Weights of a small transformer language model: width 96.
Each number is 128 + 24 x the weight over its row's rms, rounded and kept within 0 to 255. Layers, rows and columns count from 0. Numbers have three digits each. The size before them is the row's rms in percent of the matrix's.

# down: layer 17 MLP down (transposed), 384x96, rms 0.175, rows 280-348, columns 0-95
# up: layer 17 MLP up, 384x96, rms 0.238, rows 281-349, columns 0-95
down280 098:116086142127134101096163117113156186162163136159103094106172127152144107084147134100100130127107113073118097108120086089130117130143114129132125135170143142112115111153125134113105119095143187124130149111173136139141107124123158135116164116120160141177160098127103129140108114096154132123
up281 097:155100095167150137097090142090149140096119144122119098134160108102160117079104136122130158114153136133123114101149130147154144111158113124119133138112091141176127130130143120098079126154102160141135153153097083129145148140146140142171169121115149125134153137156123132076060094109111130137
down281 096:120157103141129135113145115106125131164126115123123142160153083100125109143166103110132184105073106136119111187134148130133164122193081152115129115122137128110147137128098151112119172053132129110130090134144137112146171128101145102111132109142141154122124095133157098124146098140123130146
up282 107:133142116121119121125115111123107140099129119128127080147104125158129117155147087132149115109135097131150181087114140158133069121132061114104139107100113116142124118127110131168128154099162129123102170121120122116070155125108072122170184130127139142116120101131163116112149084138153129102
down282 096:148119165177115139088156130132167114083146140161142151129138101139119126082131156094167138098114147160111142124085108145124143110159136121142111128111167155153124170104106132102106158101109116112150105139150113071146143098134157117119154092157093176138170097112147116107135125115118140122
up283 111:155107148121148125100174118143111120131152117130123101146155118078088111161116156132147154132116163176150130120168139166123155113121137127096099133121112126139107128105143136128151104155109152105170146163086152081135084105188130136115141111125171093076117140142120143144143156154127113101
down283 101:111111179174165138102094153089134124143116137121127109158152147153168167101092117172094107109124119106125118124099130101109122127123120117119161110159122161173120125138103103101125139134138085095129102114179139125094116162125100120139134140158135148149127097142123127143141169116172075096
up284 110:126131130100114122106108120134161139093113140154081127172134186140131115125116144156138131115110154121105168140095183097128142107115104091138104086147148107163124132144153096149078149125116109135131120144122074143126099148164112112145082108097146095111121140093154117091152099151106122153
down284 103:119155131095135152136144101131172114108116138091109167120142147190108132169100150118120123163137126100175128122148100115144146082155094142108127091173113103117113153117111132156167101117126136129140078113124159146104092091122118114140128109078127123147103150094144140114131154110168146158
up285 096:132161126138158129142120109118092106142078131117116119129157194102115147141111145101176090114180129125087148124173130152090120162115127064134137149105097160139136135140149121155155122117105139115100120180107117115100088136122108160100138135116108111102167124140132136131117154142129166118
down285 097:138121117108108102167120142136124121094088103138166099090127118149071170112097150121142110114083130142168105132129146163129125136148097105135120171112154156136160171126150152106124119176123174151161132130153139112150124144142113120156110101108121131114070104117113115124132118101186118149
up286 090:145123092113120117101122145114133177150150124102139094110119141114132104156141128148145164138133163103108123128134123093102107124150127116109129069130097061151121101109123118119125181149115079081155112142127145152146166126127143136140144134149142125129088129143168113090057159138147116153
down286 095:148154151124136157119145120095099168132142106157049106152192129117110108109125119111116161144135136086105134134097116148124113136100152138104110088139132134103134134116179109133119135110131091119093123142144146184123144116144110093128169137106123147098139099159153156127174164104133140133
up287 083:156145112120106134132139089151151149105105125163147130115062164117174165139112155113104100075143158168081166124150121158103157118152123133169118136129143121142138075122117142128088140152126130129104157142156120130116084151140106134136109136128138125136188124153152099161135126109117136156
down287 086:086090148166106102142176089150165155137136123135145156076106136178128130138148101079104117113122150130129170123110143137124079146121074140128102145119102119125151124119117138129191111095127099137106125117146112143125089130149128135163150148118143152118153098109151146149141167148143112099
up288 106:144143131117168136141184068107117101155145121124147087124110153126062134155145148142173132120110157173092161158130152120143086110115149126154080142121141148117126122157122132127106115132171118067134105148134135135115095111147083142132153122110145138127094123153116145103144125104112113104
down288 134:121117153149126145092138167162148153107111153124118140119123133116133118205149108153122123128000127109176126121144118151126129155148117142134119121119116119135120136133143136109110107103136135139121126126126137100139137135120143120107130109145116121098141113130109116139124128134121133132
up289 102:118152110141119125138115124113110154165144130169138119120175183121123118141099131126172125145125139134087133140133121128152151080075148152106133134122134108160151131100152115093092126108155139045124117084144102138152115141118163118122138168118139124101114121126132082148084138100124154170
down289 104:157113122138147124128121126136155119073128124136131125133149095136157143155107141118105115120127138153106110122164137144086152112147189103134102123095090152087092137144150158150117071160096123179123153147080143101111123143154097155115118155110098123147109165109181100149134117110145121105
up290 101:109157113135133129111152166122111152138115110118112137186113155141096095107119096108107117144161109111140112097122094142114135172126117136128092116072145159169132121159104160105128130153126132133151123141139149135160125154135089164127099112096152122165081178175151158106088146119099118127
down290 101:119117187090118110120089142118138131128152084102134155178110126081134078115121153124143126125117110112112103131127120103109106132133104111143174116122157100123140142165132129089148122110145162159146137137129156148183153156117134098163086128159128162134147144148136158096122101132122107066
up291 097:127172125112131113113093113155171123117155101145127076152130150104115145113124151105133178147130151136116127113146124143128136097173081153161148118119131127118101057136127175124092158133109164118134173155167122110159152166181103133149137126122086117129121105134114101131146112135105118116
down291 096:158134168145159129126131087107124138124118122098137151112118132120106144151100097126084113135110153126124129119179096117119099127124154070108127144120110141132120094150178136124162140129151060143141140135144144128070107137129111118134122144115160151159091084158195104151143120106137137161
up292 099:104152110115145155154129137146152122150129144172078138145098123159167125127120105157148132112146114156139158107118066135096098141083134113139116097097151143117110132133127126151106093122124094173103082160112103131094121159120138157164107133172146104111148095108103125130097159114128153088
down292 097:121096144134099149161141108138113101173163128131145127097115178123115140114117149108113107150159176125131134074109127170088145119147105128125108113129129112156089154155100176095171129082153170148136107150123108136113128133098115152143092150167100125109144107121150099116153111149088146131
up293 072:146129120119151096160115127157177118136129122167144092128186129113140097147133123098147137139125138129138151083132129111079144142145155126128150114126086165127126138072109121134081118100161090081161153129187134129154108109147121103142100094158144140090128109128129122136108154144099100104
down293 075:148150161149144115142148114092170116135144154127120137121130110156159183108121171115111101132133075106109115112162147141101152081151145158108139112111138099113111138096187135132110133150150140151107099094083137074134101134129139158132149147112156116087085127110119171147119148131104120125
up294 110:129133127134113151112136113139122155114097143110157115143114131119138119118118084069098166146151131099102182137140143096144117090172132091102125137165088156136138114093070111125135076164128117160118127143134128146135131140177113171157158097150074149141096143122139119119141114141114104131
down294 105:128142111154115158137140152089122129120123125078168108103177098152142152134111109187140117129148123124117152127187161119133168069128131123121124113134106122159147137130142146144104143147127142119103155128083145125159096086092099143151119150147126122122117131150090112117157110089104092076
up295 091:133124144164157135165112096124147123149091122122139178202168147105128097098146162127100133134186128089115145131112113098140125126105097122114125140133146121152153151115123125119072112092147125107117125127137055138127120143148179127098125118093146142115118140168107137132150114106124127157
down295 100:158133114133112132138117141134152106135114167142155141071102128095119103130090121117116136117139157156123115123111120119125109148119140109122100176132130086107162136127102136121131139141172138100195148133135158130153115081167111080136145107124138117098145130120107108082142101214122097118
up296 100:127112127117136103151133126166111123130114112123160113137132138131117118085108137155105103082149111114111124146071152141131159130076135128154114136073120118107144127112119196115129144154157134102128105140136107157140137162158159129159140167159148097087098128114075157109132166139084134164
down296 104:146150149107101133141162132127175119069147139138120114090117110148117098158126107146130117145117146179101129122137152135133099154150194149150136118156113108145120113107111130111106143134081119165116145099149092126090133176114107118097117109123169162128121140127145116132128158113124125048
up297 088:108138113083117140130123148120094136121097104132120104146054103153125106141119074148136123137150136107150139133140092117121118156144145111125119100104141136156111156114128112157107138114187148121169135116132144137144126086129193174094137119122167092116171167154116148136111132077113119114
down297 089:119123152141115140078128118121153155108154107143121138107133114141147130133109124131135112163181115139128066131125092130151125173144095111181178142131138088096113112148107130103096100095161122124150108163150105091112156099114115117117150158174156125141089112122120121137109104143180143099
up298 089:131154134147144133161125154162105125136100081177102110116115094099111115102116127100112117131148122176145133117153121103125119087104116150133110107170101123182119135143148158091122102159125135105172143136126111093138119095135154158155141092115167171100135139075129150117129166165112151117
down298 099:131104107100167110134148107108091138112124130084127124187140114148131141137140139128135111124161122153102140130114097130091102157151160125128123113176134129124115128141160149123148142160149122150156170133170134122100112130124154125120143131115183126056110078130092089109140117175134072124
up299 103:121122136103135118093124146137120118105109106130103150157123090129138113101094130147092147153065144143138145153113137117140152132120137148131125165108147118144156115122086132137159166152153114183131092110106132122147153188140142148134141077121120141130183110187099125145095131116115155182
down299 102:131084115108158165154166121094134114109113161124146163151115109126101145167129139122108135104100120133104141141112134118124122102136181134085149170183125113121133166184178108115109156111143146142109122135146143144089110127131108126144077140141111136185130105134143161086101116130117130097
up300 097:123130122111123154144141098141165106096111106118136113159128104117116153086083147095082112126147135139137106162154104144095132114123105129153142125098111147113060149092124128129114097131176124105072119133123147147144115110139117127102111116172114133133093122135129108071117195159130119096
down300 094:148099125116106129101145124149151091132144097075116078133130164125114154074126136139128162175097125099168156130109110115130108083143088162183113133096100157149121115130134133129114146144129131121111115132163159126211139118158131121146116139132110152123153167141131114117101143120125139156
up301 102:126103134099161123103104136168125165141176158095162107136177115118138116140121153095088116147107144169083139152142145107145139110095161185157115125117092112157104139123143105095152158150137137107137138141125131131162113122115131100127136110134112153102157156104118142094122151169154091085
down301 106:149094182168128127157123117127115144100123150145164141151105136112115108148180120086132148140160101107127160147141102119126081139136060129128118132133101120169103137157128118097137116103118137127123153102146133172121124112150087132143098112172131131059101159141112118154152126121100151112
up302 107:101136139111090119132114137135102124103133135098125135128134159157162133145103099146097146145154115121147144123124139103100109124118162111120114165185107137132166084088103131164135116144140140105116132137077100145095154148095113157101133093121175130088091084129163109094100146107075131137
down302 107:163159131117095131145126182124116133086134123135157138178165123148088101145100085128128102115117113113144117147138140139118146166130098159154114136146121153122145110088151153102121125104110137160115132114163132202113102102149077102135160119166114123154087095146135110135128135103094102126
up303 097:128128082090148067127094152130130148095134143159176115120120108109151121140140125134131151116116152186115126120102149168136123135088127078141125097099138125125142119163130109091121138106094130145119117105126119112123151144089152090097106083145083131118148133091171135083133097143149153122
down303 090:162135129113151105115122150142144077132127116104136114072146097132128140112117110107151171157095139154108118141169114080102133135113100141107105117143120127156115148118156137156141114100107123101154118133141101211115147154186144134100121148139123099106095171152146138141086102119153142131
up304 101:130120116120142100149154102135099123098116110119106098115110149142117105145128122139081122119145114124138130137142140114082097081055130138102151123149145125135121148146151147143172126114128102122150135171106096210117104129132157118110129116091115127173143151093168072121115106143115163132
down304 102:140131121155156088108117146134119145151135080056111128130127097109168116151086157112146162129134123083099093103114140119117156131114129131142128167143143153148120137104158159123096144099145147135136128106162114098134088081135137086158169143159093156161123103158128136146136148094115120113
up305 093:110128115124137151102126153122161145116132074137114113124138111176117137085132118132109159140131138106109137140133093137129144121131120152140146141121179167131120091171124138111106127088127165129108141110094081152149144180121120108092098115090181115123157105110130130054124085091130124120
down305 090:074129130177113112130127137114130151157094136144100168132146144114107160081159152137123173089087104114157124112167164136113125105114091154127138178143102136139130149116118131087139118143131089103103064138134130141148126122114132092141113124135111129130143158158130096143142085142177137149
up306 100:137088156079118138127127115188109141113126160166124136120109155121123116112118117112123150123114116134140163141112128167141111092088136176133128104106136139105116215075109102141126146117122118137162154108165124100116124150121143129101107111152145126171164123126154132099088114163096122147
down306 098:126157138126138131145140136139123122116128088094096137133141089131138164080124141143118109141163099155166111156093111132092143158102115095100124115151177142100134150148093148123108088113141119173120119170140167122112123118120132096108144126069124153182131108122181133131104128095145100161
up307 107:131171098112108150111148183132121141153110081127160147138137143124133072184128092126117110112168138142183120132138110146167137085096151124156132155114166161116119125138135157140101113134154104069129128129107099130096139128121145120177167084123134114110118158129126158144122137134129147132
down307 110:140126103130158167143114147128111118118095150132130119138196132106123119127076179110136136089152130162096112102100118119106126185131120109137131190121146163108117124077072139134117139159102130115093146136150151150124087117126113128147156144163099113119128114144169130138120112117126124083
up308 104:084132134141153149125140127135141135098123163061148086185129150121150177111124140102155138112129128167140146124140102126129114141168121070129158151061114134132091141133095098126163129168146126130131136137158130103138148140136127133110162146120106161145114163095128122120108089117148155162
down308 100:096210102094118115119135133111098086143126128107146159159120089120071173152106146139126174117122130097141129102113102151131158102099144144115128147149100079129119091101148104141126131123155105122124167130093149103139142114152146123130145149127126182143153171107126138153115118107128125137
up309 092:118116126122120114088133128157119093125138150165095100140087179095149093141137153088129169088127156148133150090093140106125130128093066102117148096113097153135095109126112113152128110130093118151145090096124152117150115141127099138083106161087129155137104109106145167113134136119125123144
down309 092:106088134089123135137113130080125155128129154117093115185139128151114126081124131163124128107130145125086109143092123124119163128169156127122148129115142099096120145142098138151141116077154117112157172116112139126135116183119133151110154182156134089130156166161125126099108121152165095150
up310 104:152115102164102094122162118154075139098149139141121095132152103149139126125123168127108136093113134193147126120146110135155148154130141099102095122099108136153167143110124156168133130118127120100114194113155107120131116142119136097131168117139131130123130134153110214140102148144099110131
down310 109:168127143139130157132141143170148131157098133090106102140129065137136070149109135163119111168137102090144144148137106150084116124176110143114149124139136152147147129169113132111124130079107107116106142169111141134116128163151091123118140116083131121179105132101150156110115154141111102096
up311 085:111150126115130147142150077121117142095165133153093165153124134118126132149123108134150126177116142157094143159129150143135126135151113097096144140119103152135132177126128114147112147080140122165110130133131124097152108116096108205081140093115110108163088140142082160113128100157129110162
down311 089:119109124096134156098132114151122142105174123117097113190138121108112134116100142148127115104128128136202132125126081105066105144118122133132120149127118122101164108154148152129151121143146168086143125112118130128131162102160105127172152154174146136147106123136125119141103156091127163072
up312 105:150163122102124134147121166120150124143157098121144132120142132087120141133121123129129164142154136124135135113213090089120141119168131180133092101115123131087110077121104109158120164124156147157147099139104106118130124144095120146138125158121133157118183126173085131113142118104160130159
down312 111:168111145129173113181132139134139157120122139109143123075149062097149082133128152144156136138082161156131116137095104115156122143150129094132166111084097154095134113097112159165119078126150138142126120107149139129112150107098117122146127122115106131118119133088175144133124142133120116171
up313 089:100144144129130144127138138161117173123144145170140091134191162079125141130113114124173145114122155136080164109148101146080121124086115121134170137140133135173147140126159109132094109105099148124151118126091117124126108155148145115107137148113103168156113150160165161157131122121120169154
down313 094:088136066163119094136122159128136086161106106136154142164156137162133109114180144148100095119076104129133127129117132160099132148117140105115128128156149109091124127109087130143166136125132155153085089123150152144102119101122119087136152127124151160156159129158149174142134116134118090112
up314 097:119146145131143083175106103124146110103087116135105133124139194117117078107105127149127148119163147124134128083128158163121148126133133091125160129129131132115104087138113073168173114125127105120124144112120152133161120193099088118150116099129131100118130157085159133136117130158117104107
down314 097:089129113145170158113164156132097153115125129144104184121092101125115128146149118110126135129092151149126100123122139160151132146137107116104095145132130171134137159089133108105131146107096185155137129113161119111129123091158119115155133120100159132096180080149129110147100104103122190114
up315 106:184100099098128119128155136128103121132163118178173097102136161129142143100200123132100107141139112132109117098154133119103145117117125131148088137125144073126116115125120089124124133119122124100119120123114151150113095087105135148127183107146146121141110129179127070143111165112154143151
down315 115:144138132106148127119134109109148153111126110136095162194119077113158118152087124190090137130139106087135147147162139151105134117119111127108104119138162094099127143137099153138089172099136117120109167153164102134153133117135122087147122101130090154141095123143116136113144111176137091119
up316 103:149127154085143122123194099173148144132098139111097132141111118109122127161155120122097123086127126147137149142137127145145097147113089132085122145120099141180118118156106112120172136119179165124167131133158144105144153115123114093180107099104110110145128121146128142088119087160095114143
down316 106:110137130111102139147091138122146176149122120131147127099112134168117129153141101122148136129043126111133139126132128123121141155135091128129114119080145094134115136166111135126109151175115121125110135142128143119126163108106157189078106151139125151159121174134071137118076145164145096138
up317 098:164134101139133186109123102121168074121132113137150144130133111114161049133116109093151121143105143146176159111106100138156113118077169115107175079122118130153128109143106140131152123149110141158127126142133141138126119143141125120148120128114100078113150081127107123122150159141092114120
down317 088:119119117138147093108125116126094105155141108159138082141098127127102124131102142113142161162101139136125099123103138150112138154136162108116118146153120121145156080120129140162112127143128130145143199178119097114146157103107136092105136144094144163131105143105136142135150072079166093179
up318 096:188149108107109135178105115158090073116157117141122101121111105190130133118156128096125141122137102144111145102126088104120091114149097109110141106113117163105130153130120143125116144159113166176150153114144127106128108125163185082142154142136145141111153141087128106101131144123141145135
down318 093:101138093097155131102138161098122141118148097175167138112126134108130102170115135118144137096164110113151109161172145112117135105107145099122136112132163090133103142127091117166142135128108072180153121127131126136143129135136067116147099117109126080129137157181162144105110153146121136154
up319 106:139142111123106090134096172156159136131129147126112094120142118118094095158104088139142116137167142123111134128126114107121135118144121139096169197116110083129129124121134123098131156125113110090150127130066161089136175150112124174112142093141136109130158154084135132148095132093142138086
down319 118:084140096098110127115120162093118122110158108135148126073161166117165154129088104092144126127138149120127120135115166077138153142109084093133127105068159128148143149166121159102161136139169162100111151127090089142121118141142138133110153120151129139118112129174108147138143117151108132123
up320 095:073174112112102074114110088165139146154158129130134101139117118117142130106101157161154127103118135115101148136159135160106123138125075143113076135141115092101118133094119089130154155157110110135114151148159142172128147152121093140104119139142135138130125065149117146113097133143117149086
down320 092:140131119154138175117151151131124159147127119104115146165140108117126132134069117138113103089172105148139124136107103127137152142132068139092096150131160133163098172122105131123154135109110160151184141130110122126103117157141108087132120145084158096120163125123103112084171093113146114130
up321 094:153161136130113135112141125135121143152129122175171077113110073148122126132152167104104160128130084133138163084148115114133147152119141113121125131130134134146109131108113141115178134113096120118131099152096122143155119074053106124129088097102159160149086130131112102142127148160100148133
down321 091:149105134122089101116143100138122111151144168146138171149143098074148094130124172109113127097157145144166182122140074129171120158087148123095107135130097139135118128146152132118154123168114132135146093075120118129135128119144155075145119115147106128088146138129140136133136140169091151135
up322 091:118106160132129144116161075107127100109134159121091086161151137118093116143116137113142132131172165112082146131107140155125155147110090109083137116137107121135110128105133086109066117116105160082136172135097102085143168161120110098159131145121145134108130123144115096093147126145142126126
down322 090:096102131160173124139111117099094153115145130113163094175138119097133113147115097157119122120153116138148131100120133094131177164116172109068154106137134141131118168131097113107130117122150118122087132178109164169130118118119091111081122137157134188109124097134139120130135112155120119100
up323 091:111157141109115107136182097120163133078109097127155147099127083184122128128101136155107110152137126153128135113096098203109112109137142105145110124136126138111112132093115133122129150083138147120186103161114112115106109144144128173177130101144123108123170139107124139128154119164110124132
down323 094:138145148169113141152111130125062137088146146133113106055136138125132139155187128137130133103149123110106157135136140129123111109126195121125133167115148108098134150098151094103104133074120153115107170142125150172114146139097116119107127157156131104136125155140111092164123118119146137102
up324 090:096139130117119096133144103116104129160117116159147097104107114165105122135108135149132173121115147132090147079162109106120187145116099162171116087160131141163125163115133133135118140171156088112105116167149145144129136152107119085158122131131127174105107166103164137125112117086129111152
down324 091:133091143144147139111091112139129092098136123116101154186145141130121145166089158113130132156125177141104114142108131145122080138138178090145090102118094132132094125133140141108192120149110086147105151164113139097126090116147147158113136132142147131106130133182139117096150130144095106130
up325 105:100120116138092101155119162115120135105139160139129111147140168110111162125082090109144134110132111142097123129139135135157160165092119122098115120135126138166090123105077158147083138110095130139163084100106085104171136096107114109144161133115120139120098129161105189136149141111132159142
down325 110:122135137130077111117103123173115148129146118147117076151151109144108104127127091100113189172125130180104116107116180118129111142132121135147106135090105102153138125143162180132100116117142119123146134142125124145158146157161139156150087127095142133149115108117128159129136081159136086088
up326 117:116145141106121099152120141107144101125129131128112109092093130157121156108151170108128147145171134092120122103157096121136093114148124145134167086125157091159126133153135150097139138095156133158131116124086127146115149140105107133145138098115082156092131145118138140029144152097113118149
down326 108:146099127155123149137140134087153095104083136108108136117104163083146131148123145145101127177115133160144120183102150146160081126101105172117146119134082116132149110183060158129144161101122141114119135114129131129114125143112133157130112157158113124100150112127169154099110118130128101115
up327 089:137126153122143096128142095131170125118151158126107100111140140115155094127092162145121149137188175154097107099107122128135104142062141133108129122165082094160108085099175135077116148158126121134135123109095157152117135107137117124140131089127122087106125129157133135113116114127137085116
down327 083:094156125140136127120167098134102074144133137101155135124146108158127101100132100111146141110123130180131161111115131130127153138115165138166123114139127116159153124101143109100137123139137094097102065137119127124131161147102160138104086129139159142168143127188075125170169120125155142096
up328 096:111083097142119115142121102095140133114101128149174117092103123145116148137130140129155147115108121169148118130152141159132128085101133136125102144151118080122119128164084108190134105137134104115161084132135130130139086155194128113059147111122113153117140127083106124120125137144098116099
down328 093:106164130116142098122123145122137147146118111111122131063135146089130093110137146090149121147117138107132142138105103136144138110125138117113127146079122172149129165142159169142096131072132163112085129167133156154144163107129163123151179102151131126163137108114060112161138158115122117130
up329 104:128161117142134100116122126146138074104135129098118124136098128129101093143159121157127195124129165121145134073156116129128135085095061152103137110155133115149150104125149110087135149117144103146105136121164125140141154118132109133106119099163115159116179089144124113117110166122122170092
down329 102:146148169123131171103145138161171159145121139109132165112104126150138049139090101150155112141142113135125147127122149117124112118139131084133115135154120085104148148084103145123127097106100097137126187126091116123131112147153166151072127135095110116124126158136077114133129136102137110144
up330 097:135147103115127108152121123141149117120214158129147125115119106140151163103135126096143157098105146129173166109123097107119137158100148107096145100153109119127112160082100121146169142116166119123115111127135109097134146124068143114097129124116088123103149116156133155112134087128171150159
down330 109:139102080101112120122115129145130140144099156157090132070137081114137136168123180132096154103136156122151157122150148142121108120131098133133116081123089131096102179108124147091116145133103114132150133145135127105132102130132092147147171163148128141181121139086103162112130161131141162114
up331 114:115122160136169099135093152113126148115116125145152103118137128081122124124144113178094155136141130179107113147146129105168113115111126083118151107136099185162074116139122080141139087145129097102141175130163129116170124121134125119149143103111099130152115128136098154126185125113120144157
down331 102:125173128125116104099167127102104115114119101136116147137101170141117114094100154188127160132126095139147121171111079135090130165119147162119149143082045137156146130122111127162123124159140143126130112166137124150130119139110131107141074158103101132135136109105123125136122137119168110103
up332 105:145134147086151140110129105103114145109176127077093099137119139152125121121155153147123144132106129135127147135151139137070133073124127138092111108110107085145139159109158169117107162153128157119156127138110142145143097141119133082134099153118111137106145089106122109096165092119124159194
down332 098:140115077160114100135139150131135086097137122156156099154094126148155091093112152129073121137131121159127131107108102152095147152160110127113157163137149163115149165100113122157133135097115121164160143125139158113115101113139127112144099134124135121096157085144102133152147167069139153163
up333 099:156120099113137124120134154080116130126134113146154157138176201095110122122174159107137136088103144121094147063125106153107126121103152136137102114133136100141116114116106130115172135102126109069115115092122171109121143142152150124137121147146113109092157158133142149153082144142106135126
down333 110:160115122140110152121145158144169141101091167127109160105119104104081097086093110127123141161075128124154162104116134117163133194146144113124135119136093150134093134128108126136149132152089128142159084105164137110149119142115111150149125096126156143151121167142186116141143122107099129120
up334 114:084118104143173151137109101161131125162151146154106106124107133147127139137091119106111117112141155126121177178087114125116119152129157091113112110087136172144131139085114133161112108129137102125096177152119096104153146117085111121126135090089127090138116138192128151135118123137138165119
down334 109:152124122123113126107147119107125086105107104108102139139144173105093093144136095146098127156126122133164171118134112124137056139107123126152134165182147114138085078139147163135160129108128123140134100091114140138138137106106148128125105162146141141123162136091119093115171188139135120153
up335 105:116150107086113109147080128119147135107144089157102109135169149146134124103100154128096111139079136160115124095140150165122142172110077097161144092118135108103052142123116144126098142144129143135171115137151127104079152149137144113129129152134122157143119093148101129147170139126113120144
down335 093:129156124130092132126088126153105118127117084144143106128186109125132150152124129125127086135081142129113125138131170113122141075128182188095122160133093134139105142149128138132115130082108080161128148131104118154106108120147126160121133141144091125132098112190153138138125143144088088116
up336 104:124117123178151150128106135119179099096150109168089146117124128122102119097151127106107146172083128131089132123135094159120139115141154135134167115102122159145140184133137131105099125132154056128149145165116129160061130118106134142141112129153103149124142168114115143131147152150105141116
down336 099:120150101142085142102112123102097148155130107130184109067137132123138166118144137138126126143098101129133148121148171119098099134106152134143134096173186135097135149101138136161109158125139153116145108092116142130117142144110144116088144139131094127161125110103169122129071152132086166153
up337 110:124132130140130116130115125147099126080109097180133121150151117099099140085153124148117119092122097160128139128133112120143085145114131149087133147083163160083136128103133116117098141154128122158069080165150146139103091118119124103122097127139113153101114111129143160151074151094111110093
down337 106:116132097094177101144123112100147153121145142131121124058086144125128095135080131132170114125146134103128122093126162134157115143104137101149145111164116146184145142149129144146100099121142110101113147131120156139132100153137130124135164106085117089120118154089149110133094114158153173170
up338 096:121106114117120102152180145178101130105161163128170131170167131089103097109121138129135146129114122123123121084087133162124095059130146120132140162125132105118121138144124109137136153078141144153128138163145136128134136173130107123107114124138139147123138153096118096073135151123123084178
down338 102:181120132150113150135150142113133097122101092100132144135152087124125165114111147120090151109074083122112103098143144128128110155147120084147139147149097122121140135111112128127149167107143111152108144137150170084096148156182090138143120119117157138165175156106129139110166107141116127090
up339 109:174090144129135117145125135137118139139130099171105092069107149140108136086130125129114115124129153181130121157143142139126163107116101148099123098139196135107117122115095097107117153191119109110147126140158167148089133142120082132120087123137112121084141170126116129158137135144121102146
down339 105:141122115105113091094095150124145137124111144127145116085106117170109158166116100105119153130140173143179125127149136131135094151140147128131130116123087141082149121148173123131106107156127177143126099145097163083163152117126093110119106128129168170082110097104144142148136105159116104147
up340 104:112153131140124134127132154118129163141122109148143129082141155089049090120132139139125144147150126101096160141089068112112121141130097075139132112123128132160107135132088156124118104117128160151161094142182105165122114114119179121118128088118133093091120162116117130134115140109129160116
down340 105:127124097078141126111172141089142138147172164127098103130122130128136150155149165137153130099119133162172118105151110126121116109095113159140078144095134122122158136130155123127134109126142092143122141122180106145128128121154120141107105164191105105105083103099073137093154108105132119134
up341 101:170117081093107134136148145130104143126136100107065092120097136084127070119142131118138149127163122156164122104139093142140147125155099131139161104125098155108110086141139140133163156150121121123121169086131149122103161151087164103120150152106127116099125133167161126160140140129113155145
down341 103:096135153155132138126111125109122134126117126161173123103138164113121123180160146154095084149149082088087111105123153118123132111110167119123148127127119098118174140144158094124108128110146155086123091131167107111132100138110111147166144111134181148176130089113103093145123127138118169122
up342 107:150157142141130132126158090100118167089111157121112098170137138134111108127136156126151122124127096146084140119127156120161130140118159158103141117129121127137100086149132127169114151121168093113140099085152167143173091109104109106126115108106119111119122100145061128133159144079112086153
down342 107:111119111173120092115129162107159109185154134136177159160115142097131114116080142128137146121111086125125110076121136139155134085088144164104131123130142150137136119145118101152100134154173106117151158163073129125140136139143105082121098141104104131130103117130159131106180118134138125147
up343 092:172134103137115181173118106115143135136136109125136111132149129127122156102145101142158132143128127123117136099090110137166114123127102109176167148121108182143187144109092148131108121103131106158121117150167118136141085212149122170142093134137166096131118156130125144128131114144115127109
down343 091:105114112148125175108135150165139138132126145087132109127131112115152107170164124111173156135171163169120136128141142131107104128113135123082157097087103156114141144159075119098148113157098116118131129142092119120127134132166121113098136153129130107153148097119158136110105076187138089149
up344 104:167166132131114152096151122162131125117141132173131141141170116126147083162153087122114120101112121131078121132133096118119093055114158095158068143121138083093114128128135102136114089145149114129134129142112154122145079138122134132155155115141116109171148168137143121137113146140101113106
down344 101:167133086162115119185129138164136105117099139101114105105115141121112123143144130124139113113118110132129119107097123104153103120142091119136144129105150134096165103136147131120081102125111137139128109135123204133106120162123141088117162129179149115229133108133137134147129137142141102110
up345 101:132074109119111140147167127116166134156135143116154127130115102165113133113136143147147128158113119123141135132136126162152136156109140122101141109098090093119108160146094170143090132168122100084117106141130112084068150100126141094129153118094123089154117154070112133131102180117099131130
down345 096:120136147130094155142088122095139118086102144085153066158116136111153132105111088130157065134153138125115144140148121135137150131140118118140144161148135131119144109125125103132174113092126106143127085118118130154109177115132137146126166115100103150147162127106168149150096098104188119156
up346 092:125136141104138128124106121132176106155118102131152112169135106110086122140100156140091152153129137131083122110131090118128097120137107109129103149167159144094095135078100161147139140092083138166130144155178116119160095130116128127148083112119132126126151166141108146134159110145100171176
down346 095:122151140119111115155135156138140153144179151114117120144106122143118113120109136082131156171125148116136138124175172126108093162139096162128109155112135106118182162123089116115134127095133120103123127147103123151096127066122174114110142115156115127094065136123162144114110127166105167105
up347 059:145148095084121118170168188105098177127149119114129119106114100136146131137167105130089137146176136099093143134131148155145139152128120159174136124142130124129126158135123181101109151150141098168121121143110125132082150094139115117081115131161128138130142129127087126132100139152170104157
down347 058:094157123139146124185160125189162128140145149146116155150091135145122104180104132100123120117123102100143124095130111091138138119146121094165109104102145101108120130098120111116127147147121166126155154097118144115130103105154105074153087116119154136130144115148161137129155098165133079094
up348 087:123110147109177136099106109134102115101141097097178135140124147139133130109094138148128147123148152150121107132149139123159100128128133064109104111096103113091126157182173154117109144137113151120119158100116113101130071152136102116115175107109120080112091120093148151102133153115132114157
down348 088:127203135145158156125133119121152110126114139134144119166153112155097120089090102131154121119129116135119150146117125105113108156129111167145163160151107123126129129107116128161126120176125112120150099081128123144173106082084109156137065109131104147133130101104137128168095140089107150097
up349 092:152128123114140090142137110153114138108164132102070125089156142161103121122128093113124155089154128120154117109117134091150120108138120139105122144121122123108115130154117141030129153140095125106163113149112137159135088146124107149099145127118145137147069129138093155126118109072115160114